config.toml
n_layer = 10
n_kv_head = 7
head_dim = 32
norm = "rmsnorm"
norm_place = "pre"
qk_norm = true
tie_embeddings = true
extras = ["local attention windows", "shifted keys", "gated attention", "a norm inside the MLP", "value residuals"]
init_std_o = 0.0103
init_std_up = 0.0461
init_std_down = 0.00557
lr = 0.00248
dataset = "wikipedia_en"
Each number is 500 + 50 x the weight over its row's rms, rounded and kept within 0 to 999. Layers, rows and columns count from 0. Numbers have three digits each. The size before them is the row's rms in percent of the matrix's.

# layer 2 MLP up, 768x224, rms 0.0825, rows 548-589, columns 112-223
104:474480496565518502587462473541497500584553473500475525483476381524436390466488511508550424487539555497544439469445491517466389475466466527525529487521499532485406476517466414445500582488544534458466542454511401475513482481503472536581449574523473485503531531426394646408501541497442496508483626522511516464499451574546436500419480469528
096:535508513422579577513593443515521453444462445474349584448533465527558555470609482453525450463499587456506545464469534504505564510557408543522510533528452562523510457524583459449523485588492529467536479554596542480600434510548517519544509524472384449514527543408502418504493473596460531495483459529474459490480477410355468527486511534509
097:576524550559548521597513512449490591527595519395473514499473448530471502557601504582480593448503480522473536523480502492407507577512529451509477549500569469484573641468487501546465513521550541555558493558552524618493458484427468480559486485474516402469461381474602510495544528489476456498578524510496477520420439515626558426540561505553
099:444502544449481377516482543476468603395506495476535465525421545509443523444503517468426561431512359337517505529472588592504374497459528496517377479557506452444392372471443448481491502526565506530524503598485504539467636492425515498496526473545536509521568496511512572462471518403505480498474514497590525455425503477491475430487465435560
100:549508504504515519451517453507492486459412526588570532504537491519510417555508474450542506456427521505572479499541594557522492515492517496441475489507580419385576598518521511545443473446463520560518539406423577439566468618459474568403470488436570514521447516379471448499537463504551514521575489526390507504601451506470461588453527555472
094:484491455496585474483482423587448426417558507497564520521449508436421456472475559505502406572396487466522496548422447507487514471492497472582542518487498534489513608506465422441526504574561357508559583494516451462544426530526555526478521533499519505560493493472494474518510411560458472537421509566469515471536498558563584503541554476559
097:501498411570506443523515565485537593448463482469612525503507510474576564395426522514464457427495493487551421465482507499454541533587561496452473529557499517502504541448614528516461470558505467462441473433551500507465514531447549422505440496532544452482465433448504447475514505546528523669437556446442443543439499563541481503521453522479
100:377592597484474469601500487412488507524514500503594451519527482426465606500475492470482375509524531475515469553555463439392526416465484554647535480446496506462371469492487537504477516403483386554525525513439502445528505543490509539511503479455522514501531492378618521466558500518426635469512408572585539464429464529478504505515454433521
096:543585555463497572540544540478504495490612535430481563547536461503512433520535567511519540508531552512525545594497578485448486559518469522396514457556593470482475428417538407500505488493483500510541429546562450607465530489494412485440556420457495423474521536534449599487557521623518451445497547488455527488457530497475538491505499489525
096:491489442522493539489489515555443459455497446487508396603522536426511505500552502540511511538490496512491462516552596521505544503544493445496552478428458590584550564499405553480556505555488482451512533455527491548442430552456448529427494505553516550421528517461663419528496429487463496531505514464534529466473383475585533526581462537511
094:660476452491461358518535468466497479585497485533555519506533630530425527409485472487489486585469482571397507557522481544553445459484476451462568481472562495546581460597506538456596516569481598518547505563471511539478523534519534516442472475440576505539521475433530518530514505528453406500552536539462494504511540409494493501491436588564
101:550502557484513479462480489560506530464564485466469455531426513488518607445542484432534469487500534404545586564528509494510536526460564437468516525442453594501494512527486529499500447411466526557487533528477447554591443504521462457582491374480401538504441473463576522525563451541475527465467462541557490500548588471565453465496519484531
099:497421479490497436487544525516453497488551491571518459529549560501534421350481419514466504544462512578481465482561459394404524451481535554483520519577540479532533428593537511496384500442510553487502498396553488488530537558549460412470502544452568486532445496456576472522582599465641479537435491473475418486558485542531482525490482450486
102:462445486484466443480460485492501567544459482475477431452602486416532531550460511465469592501500478491567449437471558571386569487447503544465588565480589545567566510427531510512535485433547568497483500428503478537570508512448527429616461500405496576556579508549367440476458529401444525478475422542588536485484507503540510511422522499539
103:497500542414481582466527542606498510455458502649414520488480598511487459506458519476414487555526468416480528455439505476437518558405505478481495465629516441462481520432514474459406570447522450433508554491477435488461480485597490516542537511569557487517481516545566607581531486543524551453434442497530444537545472453421479488570451610510
097:476528404518476508579543499560470529458507431508460593544550531558501506459606470603572482480533528473463508476441459405384543404478502520467524555527459510467523499489490546592514539470495523513499461402525495493500543496594490477475489479467648533478605509440493472465633589492517438467449440567499540601470562577430516442551536448435
101:464528506518529454496455463533514512446448519477520473416542528566489471503405507585516486551631470462466375515443574468412498417511480404425491503512586580444460389519495637523452493433502459471511466380496488494462494512555432483549539556584565412558491516550450502449491522539537416465404514506576513466503521538465494507517491484494
101:553581521474426430447542489434499455485530548493464416477518541509481495480530495495513607525413522458558463563486501380533557482492482524454608536446500518466499447498499508501553556508502489561399483530516407568552466513458505501552564546556443546428433502503455474456511467539454471518532456486497434443385611419559461532550537533548
102:543413507489498510492489492491523554418618542495430483596404436556460593541515458468463553560487503358473537532509454444432392433482547494526413505600519509480510504498499458492548552500497537601571543504438490469533454453564554549517602423522505493528503459486413575498536542412529512586539461534467468509504473469400528508515475452544
099:517524431496512467389486470403531555492522430549466520467602497461514570477473444586562523517524431502602491476464495517433518545538513487524533507593539530464463496461514507492487407480517506572509460516397494513518497479430376418597529487528510556465454460498510529442422559487534509530454502469491517523393461556447456545505428467500
098:488534549524463530569490581456455529482454432498460440540420550547419546436575439497384475486364508600475577509588383461422493545434516473477463543466430531575526499453576562591512516544529557581434491503407566532475486454624524452515504507422503505608492497520537486530468466519502562518417511443519509410459549487530514466555510617577
098:530504511514513413459519548495622469575450443393399397473488448443495420587450451585499443444503578463489438495510533428586474498420506580513535516495481489497473530527496528558452543474526435473426582423423426477476517481534532521450472536557581487537443446413457535485494494516493447526523477496515449441473540443505479513506428513498
099:477504443455583506443585476544469464495489545507626538553455528467504481501458509587509472496516487430484488511506554454458547521442472581562493428472547506564470467483515495548568578528511529599477456563529453584489453604495535512474445536484481433574507579441495492542530493536375470502466504504552451435522492415516555507479474431544
099:472507512556507493570534552541450586458534535476439500534414508458448563562501599463522496605491570473439469549550521518522414515583440583446549507597491455625392461537568567373586528538512488458536477584520490493471485496560511524498575639531528517522462485494569524464445570416479466558446510510460477550475506453557455482530443498483
099:587470521494513457425500469547548481458503533499472530480507462414500473505450504578530560506563527524497522534505575451442597407403558594512537550531518422440563511530503482494606438481442524458556439524506452530574493557521514475522502501476600521475454522432481415483444614480554531518548541457528473431454487451504423415451469446525
089:546485436508440531536507536520525397543517529468522460506478508466512521450458528513558485512472438520530532546441473465496583524474449383467506409533432490531601542445455560441478504546401536496450534465488542496491501511492500580546529465395487502495501572493534547574437403484560485482466530530361567487470391552452500504541565564431
099:471452495515511526411562462358467537537511481474457548486523462503486516468512539424365557444522528575544426448586488473477466508472550578489465506514513438528519460506571549443503503536481504495492429354533555519503544538480419448543494562521506502456513526497482526508451541429442446545607464467493574564529451505643429498483502511532
100:574595497465597470582478445523515525415531442458438515558440557450524523420544504555495436562582532492456540596528514544563559436506552548509575547464573435487434466443447427506586519594549467474487449446442559495524539536531547579528388456437420425547608522494454456486491434451495580526491525499481567585460431471576464411499497499466
097:510522564509439458578553505476552482533421482460529580561407495523422535441471486491473459553564511488482431599409587535543482457425442572528453485605661529420397458470477527523478528588458510613539447443424522541439481542503394513475562476501487456539495575515502473412487473482541466542463490532516541457479416475563438487496474642513
101:495482405640457506489518496391569480503432481481503459513474450344500525523623509566461490545502441468545527508497477572424457492441534494541501554520431441505523431531535462529508439510551421509493597512461480463508504534490489594503433557472516545451488474480592491536381395513458456455485542611545470545512569504596451549554627510453
101:448493572576497524524495508501538576446484615490511586491491529475469604419569490553601526501530538457552484503482574548497428486591460501522566460459491462526528489502469545382509569489538441569528537605518555474518506561459496478576512515557436516517477620433508561528491527473568343481504451474446595499466568402516431592556553549550
092:404512545432441514499426565501508522482494542407461445509496598616424461461407446548519468460486482445537553459498462598477490489464525523496446544472493560498496494566495413505580564533538434550455491536425509499427511562571438552436518499510486422477522457537425561445544514552522581494534511554484440458586505485474602437443503518580
100:496544497518531459496475441513538555513418498576561552498424505540532495475468479508520544481449422608544551484495487497514452470438518560543558443521515453469548520460563538462486414636490525495436502439538535588517466552585456435449507610520470428542519559522575504518554425521470508490535548582566580450511511494474571454570510547526
097:483500406526469508450551491499484517525464494397482405486506520512484492548508407531466460503533525391496426473486513485454528491528494589561542504469417504503490518482550489623476555541453526587548525435425537526478442521546376488532440512494432493472471492506525540559596545508478527434521518543493449478456393456448486451540473469445
105:543388537511553503527504460594443541434478521500506499600522557513394535441496515563501457462505487504328472520479512514500557511501615529465555545491450485512440397437411509488478378513486523542470524493474392481597492508472481567481520470507513542563479526505584456513545453562494564477584498526475605579481504486500534541440500420543
097:502554589376367507565505573438464482539462441531428456542471476459534553549515555362549605515418485551491504535502433541516431504485591492418489550539484477404546468570532566514593571509451453488458483504516428539489421502498501410466540511475498532503460610448585453412416603454512525441509508559517522503485568501494488459414463527446
111:535577487601599534479429505575505510538484456474476496410609511473559497544515489472483430488500540610499591492600548473641490450543493518474526470464567454549522556474505559458456485588548512575528463483533593504398575596554538534480478476381464512527574470598546479494457576504486508479487463458392512585412473430534552378418533500455
100:505541523481441501418409535484468467443515525511512430538575418539501462557558502560464433476489418454558543575481571540413485449541503496459520505518527463517489443529474479426550564471465417484523408454506527542528593437381504518549385593508547472539499438503486464516535597530526616470452411535479499476625490544623563418595515513474
102:504554531530464527569496446433396440401507488481473428579464455479492559436499445583500458483548446512473492552376572596519446431458582538508499497420544543478545449560523478446503501427409501514420574600537440610474473491578445498449489516518476487446417527375463447486573450479498553473522466521519528517515484497461504547496531473507
097:474564470456555533496484467459396460462415414467517440498544486460506455533580417506507528575448437589531497517562500449496491443471426543529587453487442430556598395501575452448477554518497502521591419568505465506546468555460477524550511493596553478540513524488511356456518566416492517398544553492550604546522460519561551561513513526415
099:505437603481522532536554461459478496473522516514483508505560481442479543470550586512608569413530464568545470473430584448491462500487522469467545520456453501469489527529528492414403458501507564557530346514422509564460549534500489516460584511524506509483499560452488529492524366457512487566528437483571507513511331478467503472604538520465
099:501497525616484522507489480510541468496480586423554473555487521451500486516404442509512459426556439553493472501551578485485558514481515462453543444483447503439508477516439458522389529562594446512582571533475445525491464433571515388518470503459508530473514562468481470453528435556509500521429569441580514590507418513558578496532464478582
# layer 2 MLP down (transposed), 768x224, rms 0.0703, rows 548-589, columns 112-223
096:430465439495504473495523500513528500573474505405533478555428504526530436511466465575555600484559487456441551582552444456523525517435440533472485443459484536492544503477500525527498601435611633459508422480461528456447445454534528480578385574485447490508547515583530549530438490424601460459495491447558492618528518514528447446549390591482
104:547439589502485463525498510448499563528523558546549470530495459549502526535490562471375513421470549571503532494520426544466445480583464528563460478552528463561445501481434571402475583577482530593527539460481508474576473516482525485512538583472560611416483539512474474480539445451551488547565539499491500478440585550490604476484404485542
096:533482515550441441589426420502452470468485543418440527507575391567429541538617506513554495476506458506556479463458498537445561434446468451498522491521521512391480528488465513483446528407391457465476482535625469504364439394542536452458423465490474473510417475475486537503417539519554518430512454488493523497501479527483538467449556547445
104:552492530581486528535445577498610561453549523486566503498488589469514405483479505450501474510536491467412512416478506555487551630452546485473551540609483470541531546510547482519555537461547419529592518633450563552415452494489461542523523457661479564490493517415554524466553534446533531484504476477552570389543541506499524409497552507488
098:494409566505433553577537581495415585490529584494418538502532495454554452557525569473517515609558489505520492527521535544511541527435501433426544552455585438492420631496511523451476440526459501476484383591567498464511527479479562496541522579475476466481479459651565460525517496548525484473559548545432464492561495592391481430418505505477
098:433457414520498542496487511555527431508536529495507494492612520548515401542519463436552548515489503526513417550418562556503560449481531456495564504494520434553498443481474523475604563478407618506462484489438562442433461488516488538524552527531520540587464504509515495595569464416540467431583554489484475516478457593523461524553492532496
093:525548460398464539517469474465585542426517492491462531501518521450509472509446571613548588519446514485536503513546509516521321449441536512515519502471509445558519521464488487529561524454452434511556477540474502571508495468543522437445433509501429454496520439512446490503443458400536475512508584480612506470482411469460455461594453462458
102:458508459471464518462515574479447512471528527612485568522487519580499524459563597488562518590561506467437499564481520467562539568444524426412529530454453495519625423438489482502462445437550505461462530498536499501435465525457538492538374490487460502465469548546518462507514494566473481499447542453424528416536504524519432559554498456536
099:528478520485493510583503504583512557502537496462440526430525491525493440512640515528590542506470544451537526545498412532457584540514514601571578503474540484567559448520452538516508500455465506533492595549536457617524512464515594507412504485453568537521468430496530537562571453455401512449467578515451522473450483572422520538479416496497
103:495503631529504471532487352605525503534513463533577542551440542518487509565580501502406508387447476411439419524473514486550500450403461587423482532595445516519535554547442544547482529582559452476422464523577477501532527429503592537511512508472475508624476547508495486531503537555580438463469533502444516494495464499502465528472520605510
100:497542540540428521538559557506492506492467610521477529564523455444403494629561405560451448485502463395533541441541479446460458520525479477508531530506515462532495569472596475542525400495507407567477477517500569446439548451556448542590509437486464489441504518551444518524518528501425535547526476536513534541502580547533478382581486503458
104:484524461465429588563429495450436441456515445491541568495448467503516595390494564503569384470541428498516549501593451575406455513470432469530558470595582471511485493537500503479480495507556600499526513578554517528453511456498455570438546498342492450474496550465577537519568418540472607519466613433549568465575466501423559450444480403524
101:510386520483448520475451572486500568550541452505500446438497467502486464531549413525322488462492475510433475548506520500608490535483570499513570440450522527489510512448502530530487495503508435568509559521475388509519522411397469498508518478393536516529476469609447497518496493526409458487531462484553495444494590484541465483553472481484
101:598616482504408531516508501369519435559532509529497499540606574538477514564378448496502526420518462574549489534441515537547580545506538399576504513500577560436542456571490473556593516466466463550496462454487491463539519418502448457555399423511421502437511532445488491500475604515561549544432512545455529436510496488481557484473532530571
103:552595415569476519497461570536495545539467427507408557540538536532593495505503570509588443515534484493496527651484423557527546494453510515360545519583414521441480565452492460488441521561403520489486480489525394522492451563526468537502448501578463421474498440511524565483394473465520504559496408550467476416609496461486504501493504520399
093:509474589520573416577531379489444526502401516503411528500544506511459476574468567565502548487490427499510475506467483511482499498554465430468552472465500498512587531530558531564536448443491510571470521391607440522564517477463526497483330586544489451491525504508458409541449406453496511524556494475485552500526518441486518537442519374515
103:533477384469458534571538517448514464505571481428585558420435474510498502473433603453505481462448508489521535546524499542543454542535524540525504479536559481548530541528570524542632493517530560540535526455533517483562461534397502518422513558433468504458508494502480492568515583477474613509468572474536458484483504567549527487398529466467
103:575526497579498622446498454507441473491510516517565534420576552492475554535486489485529512576505532497542435530529493423538425522550622519518556560562558432538559548478487461567460568467457525479433563537487492546541493511440571527459444504509479531569447492492407558456463448540447544437474581586540554655646493473410520549476486458514
102:488602390498480545516503408473473426638479576604524455502528480527463518474476454434540499522563522617494514464592557538489446520535540498468457500523488504556500538530584449562471450559473502602459508520542527549443464414459494464530432498495469477565566593498518485479532472525500535389496545455490623427475518481451529372491446434448
102:487503395478592469464490519408450452311492510448560468503606477488472511508501451532478437509407604514453569461414502515497505526455533532513539481409538453575522466532490565520464551469538594546566552416501514493516454505422386503524501437524457431571470444440458503572544487444486462444489543557538451533500517510500561455421501543378
103:470431564527546599517571563470545561556486470516522542484453541543523530459428477505573481523470568574490511436407567576575477491480482547449462491563459435504471524534523393574516452501481546469435584459527512488462511484577543528535519460525574430467432519508433437496497468546410421554589463534482539596437503519473513599597478579562
100:498496450573470532573446494422528579488568544473540444481513601601517489438515457494454511578424455512549591567495544430417542458487481537453523473591402460536502440438495442540493537474414515531496426486461507535475514457475431467504544504516466566499477492427505432470513505576543478540480449423488406578497518556483517490501484558486
098:497485467473464473490474518481576558484442456497416450510490479481488528501525505456511470469508532493461516566396446505481480493498472540467483508554411433550398548418456483501449521498526613395507611445556519550453560402591488436492570508505503443535552458446487467381459508458598425418556460462446475529456588560486466500497500537532
094:463501499454498558567557476477459493459427485480554421433439529463542502471537409537441531472489467488460464610467544457444499489514500502510557524601420459471473477491475593527489538568522534501539476603445488443468438592531564411478565596565480628401506441549428541548474569521451458479550413494445480489430545480460482541413503438531
106:485520484576573503460452574403543486424518452442447443476518403442523499577510616500413470614481431535560441504628535569455547414500569518537490496556509478527520440512515494501528468487378577492579550555472493421504536550507504510506408497441499515527549503563424483465570477564494478519468483470520445501585460543508521613414547473429
098:503578545544454529501531527527421415471485537543473539476479568459465482561502527432421519501501433564500524480551568472453486420550509575487440548448542515329488455474487508493517470515474456528522516557430460405532511463544476441538398484578460516582557498580511553469531585488531574450540467430528489546575607422430503460598463478604
103:445460414513558526537557529473393604509595493436583488382412458486432423533463528446483463527481487516523517494436422554421498534497531429448422457552571489529465470519560494515543570575573558459516643551439549559586525434485572494462535441514489472446448528415468559469434542477518547513494395432396548471441479507542531548458526487426
097:383475469546432567485508605487547507489443461547575477616542586483460566486505443523525467463512496480506479568461490464420512552503513455430533501505526416528457507433587464564435521470453515502431517389579478537587508580484486488504531486524561498482499490560491553552544551506504428486498590575499439631591460471440487600534479516535
102:486571510542466547473559585472545501553470544551484510506471485470424589494411454503467439469536385471559506515469476577515493587483520526397434528492605478504423482459480528478388481535554569439515505459556415491449505543503543590534559531435470464480574520551418576487574450435558581510531527450529462487493625495439420504397525518518
101:502604440479530582392619520465491501499506518505453516399538503658519598500513522435502538541504516470445512437513550457512553485371519441466443531499550513482496513464479523417579539520476534571505549531485497452582509503512512515488487470493449501562531498496595491526524560452456493513475468508572525510457431544455504517433456531402
104:507460474555497476526523484583509454545514440572546516524543506452428542442541523481506421552448450513475541501531624542416509442552395438498438433519499496491456483558432507447494419481536515566491528483482476468576577494520324541558474588435567560542414508482526432561510529443474405560455504512488496426478406502510441483428545417417
101:533554531532485529537474450470459546546449448510546466551468447449478559462529520378556500453515530568503460443490512451550473466406440604495444503574458551531518548501462374553533461581601550436458467494488518504481580434471530501444483506533579520530514439421583486511538522532595446459475516494554440497454368515527482531622394439479
103:504497463459461460496455427508506558484493427438501449401458427455458580518531516508571406436606580566460450564477490516449496446514456491517430530487546562500515437451492470538481551506515530476593551493491439516529479528512510354520521557528488507535417456473439467553522542493443428534516430472514461589432539509509473441476534615557
104:573586461504453531451452508456473533510425538549595615473454519486437442553460522533588474566568392604563521456579549544528398489467542560567556517483490533483471562563512466481452474532599478473419440519422515451475539543452508576537514481537545459478531519448461575556501574551529493433483467569481507457476448518551470451589477521462
099:449465509584473519538450506471552628585504464468532450562490540548526483539415543510464467459460450459505571432461519483473494520483442567551491424460508497538450573461612565471493532490473503472482524577493451533498565480453548553439581538544519537339528491506551487439488451524564452474394523460397553504450456503509443520535487534497
104:520523504479473492507524508521514425531523639428562580410460402450525443399511505571552525599541537513523582538429445516479499514466525494550522512541502472611558548455453495536492466486491529501429566550566551503450503518559582539530506504530499525563526419542464493461554477478587544558488527529524558527575501491453424473448508581459
094:561442512457455469496565531472512505582471510447511504520513494599503558534487385580482543475483488341471462519441411455397552494511456366525428491604507603466505468498458489549451454488453509490486483504500509571629483485485511492503505454454468590380411534515477483538547479544504606558504519446566418467538535476485473568576517513468
101:536471513557536517415439555527499546537444554462535494519449475504442494525551529549508497536601510538482560498459449489600495576475477527606490404452339448430464517447423592509451514411451488539592556516435481509497604487604471473557461437513510488496434589469553458626593421441520560458534509508476495492483430494505501498381619498504
090:541517477489444517482540494493451527473473454541478402440468473486484575449608516438560517433516477510482451507267507551465564439489440428448477499480538478396520533505465555462525412428556514416459459477585472536419440465523515427533483449406590549460414490441531450560514539414531492552634545486568527475486509531536471583472423476575
101:409517461503491473567458373503578591423469534508462490459391465513615520499517439458482460438506583502475570542424413597423502417427466511546464492502488512534529484469465553444521490586498476505464451567481485451595573585537554525563533426535480546534482544539421557517449580523563500494449564524490490512482538539493433515468614496524
105:420517479389571501526473505492600455422528453447446495484533556520547504432543498587592459572480534428488541518524530581496518557535496508471589507530538476549503541404519504499467519481457404640478490525512524542591434431466423481483455485520506510439547546514596440450567520524441547520565557399404491609489459423503520580478437430520
097:474429482470464554542418527455567569594481520485535438587415629481509437459370469492470477416461595499531524515452448482530536540445503473375493477572563507459491516443493409487514528505532445496462547504470512441504478492472513492495506460516446451533410450519500399505438502452514395537462539544472492504459457421529509528420408510506
# layer 2 MLP gate, 768x224, rms 0.0819, rows 549-589, columns 112-223
099:488524518460552492497462458443531428515533533453530490575518436539477487485528496584478527468461443597519475551365476563562499597577566504470572413459404543441532445412601508459435543478524512448551453584511423418591443589610432527525559567482494537451493484487600431475540479559453495479490434526490482437517453481478512405452426406466
096:448527457523486508544500505475563516517494444448590455530533420420515469437471395455475585486489527425613584538555547463477542437475548523477479395486517456571506462439443504524548431511453468407524529546526553438418523486465438526533486489411538571511484512596498505539472497424511575539484585510434426451549509498556488489482485397588
105:460492457502440478536611476475513384407565570425514566475472468519453413551506546450498459506573538474548356440456477587375557558503532599494511487486452488494501448507517474459480468417451508383571539528442549537513427561457492485514555522540464454481508557406493438497527563585484546581552498482463552434513461530497404507498477427500
100:506460499574515515592420596452433499466465488450546456520545494455484538511449510494508368542463552483500490621473452524539424388442486401409512535420507537580441569450449498470557483427398462376541501515470435442442517526485523570532481569467404538456587533667522480419462449441488424494479503494545532467534527466515452493421425474490
092:423484450496513398497435570493498430550427489452490445472527585462524590494502466574456464387562468467503458521500519490516454431438536502510436484523562413535512518463547543509517468505489456482446537546456499533580432566458432641536517518578445593512433493454503539471479527486423446433448534518520472415559553426585549485519408493530
103:432569513509488498416498464528472496557418444501493523496489576500448471586485491453449364661538542541461534453499478510518509427479426541480556494510363475515537448525632547559545487404459533492504484568574529513553524446531505512553451476478487446578544565425465499457545547474550476455525539470494558532517543510523599583485439494570
098:510511537588485572529490562506573545531446418541515457459447395482459495572458591536623499514427475497489447529446448516515395418456482507519467408484657463464523504465363554504434527412510525482493516507574447413481556490410440501544568503496528528530500454466518575489605452590466531446522521464448592480397553534457593544559565483552
097:542448527493503436531449452469499555503437544440390480506440452494471539490539474516575548494494538465533572408429467600491494561507549507585463424458386419485515504533565492520486511467469551460512635503557500495576455471428514457555507546476483520544464541403533459529543503465426509527534549568536550552496441483625482499460524472471
097:540461403491470475461445562491587494523486450530555499528499520438541536485479451579536460501556499395516521527513542579507475488542498565595477421537502487517588445463438462422495432470502413629553539641532483486535536589557443475495548502523596541509496446468557474548430486450456542502532512530523367497502378525469546468523484587453
095:480411565482500609495539464486494571504450425529560504532543445575600486557599526492551521537461415532542392544615550428565526590495548494566514477492485538462455469486485476460493530487409465474493468515526537457594550484489510433490523548510482442438507442513419458505512550442494522531495459548489390473518498541450571514442469555485
097:462557571531446551562473507507501498442521473555503528554556495497477457533505574466646583511507529460425493516395481533511396500476626518541345409499504482499500558450474417437507559459537430514583456508491564571450502427503553557542493524513505572560469455523508541492545493511539577591446474491550483498444370454484437440490541463425
098:518514476488533446521582418454464544473528563521562563508513431416524510535571425543577494544549466509581553451552426443356545530521544459517476554449427424431571520477522511486568459528528541552537520529531554482534486484612515464385430477479475439435471515459513507478437638434524539480464467539459476579562467474470482488451465468451
102:509478485466479525414556562489530515461527494505473505496510459518407437460433433525523483467589415454480537509411452470471453615608438509511470470512425428508448445495453490497446471460538481523431515547503473488501435455434319569474539507514432520433481469474611562533489505508519475488505539552555406430502386476480475609551563439496
100:468476513432478424515434471496533475541419435499502607433475557467517432452502506495528504532397554446422498426514441467535521489514509450472504541514528459437586494585511515482532456499524506524487452535484465572532466486582513456566509485568400574538472488481554535623598502444600587426480542533487521442535476494517457560434523434571
100:589465517543559585434566537580519492531481465512466510453566520551437471571440550496487396532534442406537508373559499473510519540568454440416552464493472537556478470557524517493466490446534493535524579481523559545483498498623420485462534533544484409485494454569516491427517478447537568484498569510435585559593489568531495484556493544430
102:491497423448466465519498519390551521563510514378504438540510511528470505482504515567466476508516311425465517527457522460498498523532490506413417344476486426470465527409467453480559457444496484607467532502443486560533491518487502442490486435565579568403498545512524466467572468460533522495528438523628506522512435474561428489520481538509
101:421511549468452505410535531518513479465555374481603491479468438540450472430540381488598485460466438430459525512357368493600452595487410505553484399458453511596471537508439486647510480397663551442500486576461469476523510470484474527481553496480554566488568514441512534539473541402537498446498543524501454468496419460514548480459494479531
104:459375548513516468576489537513565506412536456470555516467448431530517508513536466529574427591362466418461517542436504467511444492518525461668482523557486519529475499436462532415438491497455488465573538559493455439480463583472491518421582470494543583507552537454485490460564443510451494525415506542572446455464535470461451542485618415494
098:520525547501470526576587425571543575485480515531448447561429456566521468458404447485561544553492446487556520565446481474466363409503533503479459499500534482503503483541582420416452504504522505502450486538532467503486451498522539531489498474497489456499530517540544464401519537490526476568465426461552446611502552559574523595579497513591
097:609478510452475445426511533459491432493371463449509530471530398477528440570511463527552511540481367406543536541512474421485495468468492495485447516550500529539409453452529487468471581529459468560601441468422540566537503406501412445478481482564586501531537447518613517461486519462441500502522493574521439511444559512435540542534470461537
095:539458482463570519526520437563508583582472455468487522410459476456437452451539409573460361535548552591589416473453505473427471545511451510512546454427550548588498504428447446469429431466524452556439493510601513532455541483404437475499413545514433516484413603559426549432436504397509536516516609513541447507445508546503509517625501542564
100:482469436465471428464459498493545517597467425551502472490523580518443500433503387619436556489421463482479579424502498536555494441469492554593537457524554570607562479458558556421538516585550513516490514565538526584493476438566534408543537451524572478493518553442506323487523547420456540502450465490467476442437527486564477564446510483467
096:486500535533482459505587516541507593457408449512477473463386500546409496548418568510490403549516525533588501490451513558456473476498543580481525495526522509529463559518551568468533503487603425542561520542415451494463494426417418542513456446579518398555439453407551479521514512421454460550595530491637480448419444521483427466429538503394
100:468549490462562520477568494493533384493432545559547507519460482384483541544451443531566545568460491419586598500479538480432479553511423516531515555433591494596555493570433506610434530527562524509565481516519403416555554381513398507544442484524541559584529578484532520539558489580550515513407600531461560471492465549479560527486518497492
095:485447520536556540508487473544522507475498442580467499503557510469492534483502481506508511495561547511495526486401425547482569465542456540587536436552461578501474363496570484560549499530470569434357492432526565444497523503541517489539434434474511520556416543551471519513528520512450488565466486477486559491466515496430436499482397508477
098:434474564476525470533461426523628397414468525529490444472484454530492483517472489547545485494435550544508501475491506487492539553565481502617504453478488505397408474481503429503475544502523410485386502434478457453427456527482496572558380510521489504490533419501495547498489587531507499552482508456495572549541469518527430573406460448473
098:458425486497419546535486522473449426563502556547510530505512448543544426585589461424491586353446527557513458430516543488455452516454492488424449480545454546427494394585520407513452458518547511480596481535553531485382497434474514503504431537523481467587441411427457496495524517547531549464455515501496435413411568561518497599588541588547
097:466496458535363467610499451518518544427550526561499470449499487608436505446400417486527416420433405519536552486436458535588496513457578481468419538436465576572547491412584473534446634463534531516487523444534450484535489445522498532494426543471496445530605513530527528511520517432528377493457480471493487528489553526437574554445568509537
102:463545523479381481365487528547547435555452536480458509500454437539524536602539533492545458438431479495526530526504462514456557466453495485547567479475491390539420475406452539500558424467478560524486497518477500469502426512472469510491523494596519575536412511406467501500454509524508562502546545575567418491529533480512498587558498442548
100:547465509476545498492492512451517464480514396396556464525526507466434534461457474545472466526430568513584462432560448531512507606546431460550506550460532477471410483394512506485529445464438424446523403475517524517543501497589425572437451508508630376500482465487527437498523358508442430519510549621565515534548486530452603450466527424484
094:421492490458481531474606514465486558445462486499624447504546566521493520430581473455510443493501450497516584414492484565504636543493524430539468484435485574449457452469490498511554574474446484485477436517509479549498523496620475509528470419522498512547492455504419498571483454496545532480458540526581486513543550559466425470479435479519
099:475453563409548528412506496531559418536502504453548515487487541571450387495546469544540451543484392558504524438477534473563543555438537586499467421521512540469465486481511495424460480525534481476448505575503550601543438534554361566497440511596558485490576579497486562464462447631494516383531565634561470542557499500545508530512494421413
096:495516431546479620459559516466495570462574472534438605514438480540513513583481472462547469535373428483582476532375531549584498562573616465444503498430481493393382537479475517508528522458482447535621573530416534483493555495473598432427551411482534442522561553501543459530477468479485460500471564581544464470546414470478482592485475519489
103:571498505451504412413559458533468465389534431517472491457496488396511470523425489490562424503561520492472517519498474471485574507414449457523512441463411541502500478527482578561541509367520480525486495515544465540501485466625537433508475424509462483540443509466502621515539507477432491487515517561554524605519546493421462455486510502499
095:528509627439448524550535504487412475458435486406531431533617434585453541431462517506533407477493562498538459545375458515469458459476491454533454470523452416547548571497438519534459591459416596459503558488453627557501480540558469492475530433518500545403515488479590517455444456485511540648450530478516531546512465465584557577584489487468
114:536489502465399448539464617559526462476504524469541508543458554539533491443490447525493490520404503461491513554485479430493530590541518488542438586494485507384564567539478444432496503487504557513513500449430432513545510561406490463442433433511501490494405561451481582525548374517425526475450501416630434438509591515554478495569597465566
101:424452497538390611541448413475480530524518425481422542555498541490521454465502478543524507635489501551499580427532565524433508482576527492472492472509516510427546458554459509520431518472513476372417505512505502512656518440538528504545510446510524454510458484612536440567515460499567521500578478473502413498548505527579433492541501378554
103:526514480467540554426550418459562477541461500513481507405555502481448554537548479495534533487519534556514499405577546474538308509566516559477491398467523511458472517505594594456538518520483508501475462570500494584477459464519380555377521483532489500447543481465493469480512511560553490469381554452540573485527483450503461520575477443562
098:509484539525498440471443473575449479597445480552423480515552547522476507591404454493497538463486458446486384478480543557527446592492500569539493495539588456433506541515433496496492586496457514448420472518438463525508536486566448467502455483433470509542401513540511496512445479521477518390518478496455505425535504477484613511618523497526
097:524510500433466549576487498615544481486518538529539518535520476463402496498490507520512492408500596481464575527537532518496572508491524500504457499500460537494639498443435569510474523456443535513421509580460448472460512519491410531533474391482477645538533484568523547590496538637475411496416506555439541564537466385525519550482490436426
104:525495451539534506407523361495496529514437467476385444461526492583453454507576537496488430509545536591492411511560442529482562518436474550526519586492452512509517502554569530540474517511450520455501511488583506524541468493494501526500544511539471481497461451542518497439522574491541412541549555515454557591517422535551588584441454581491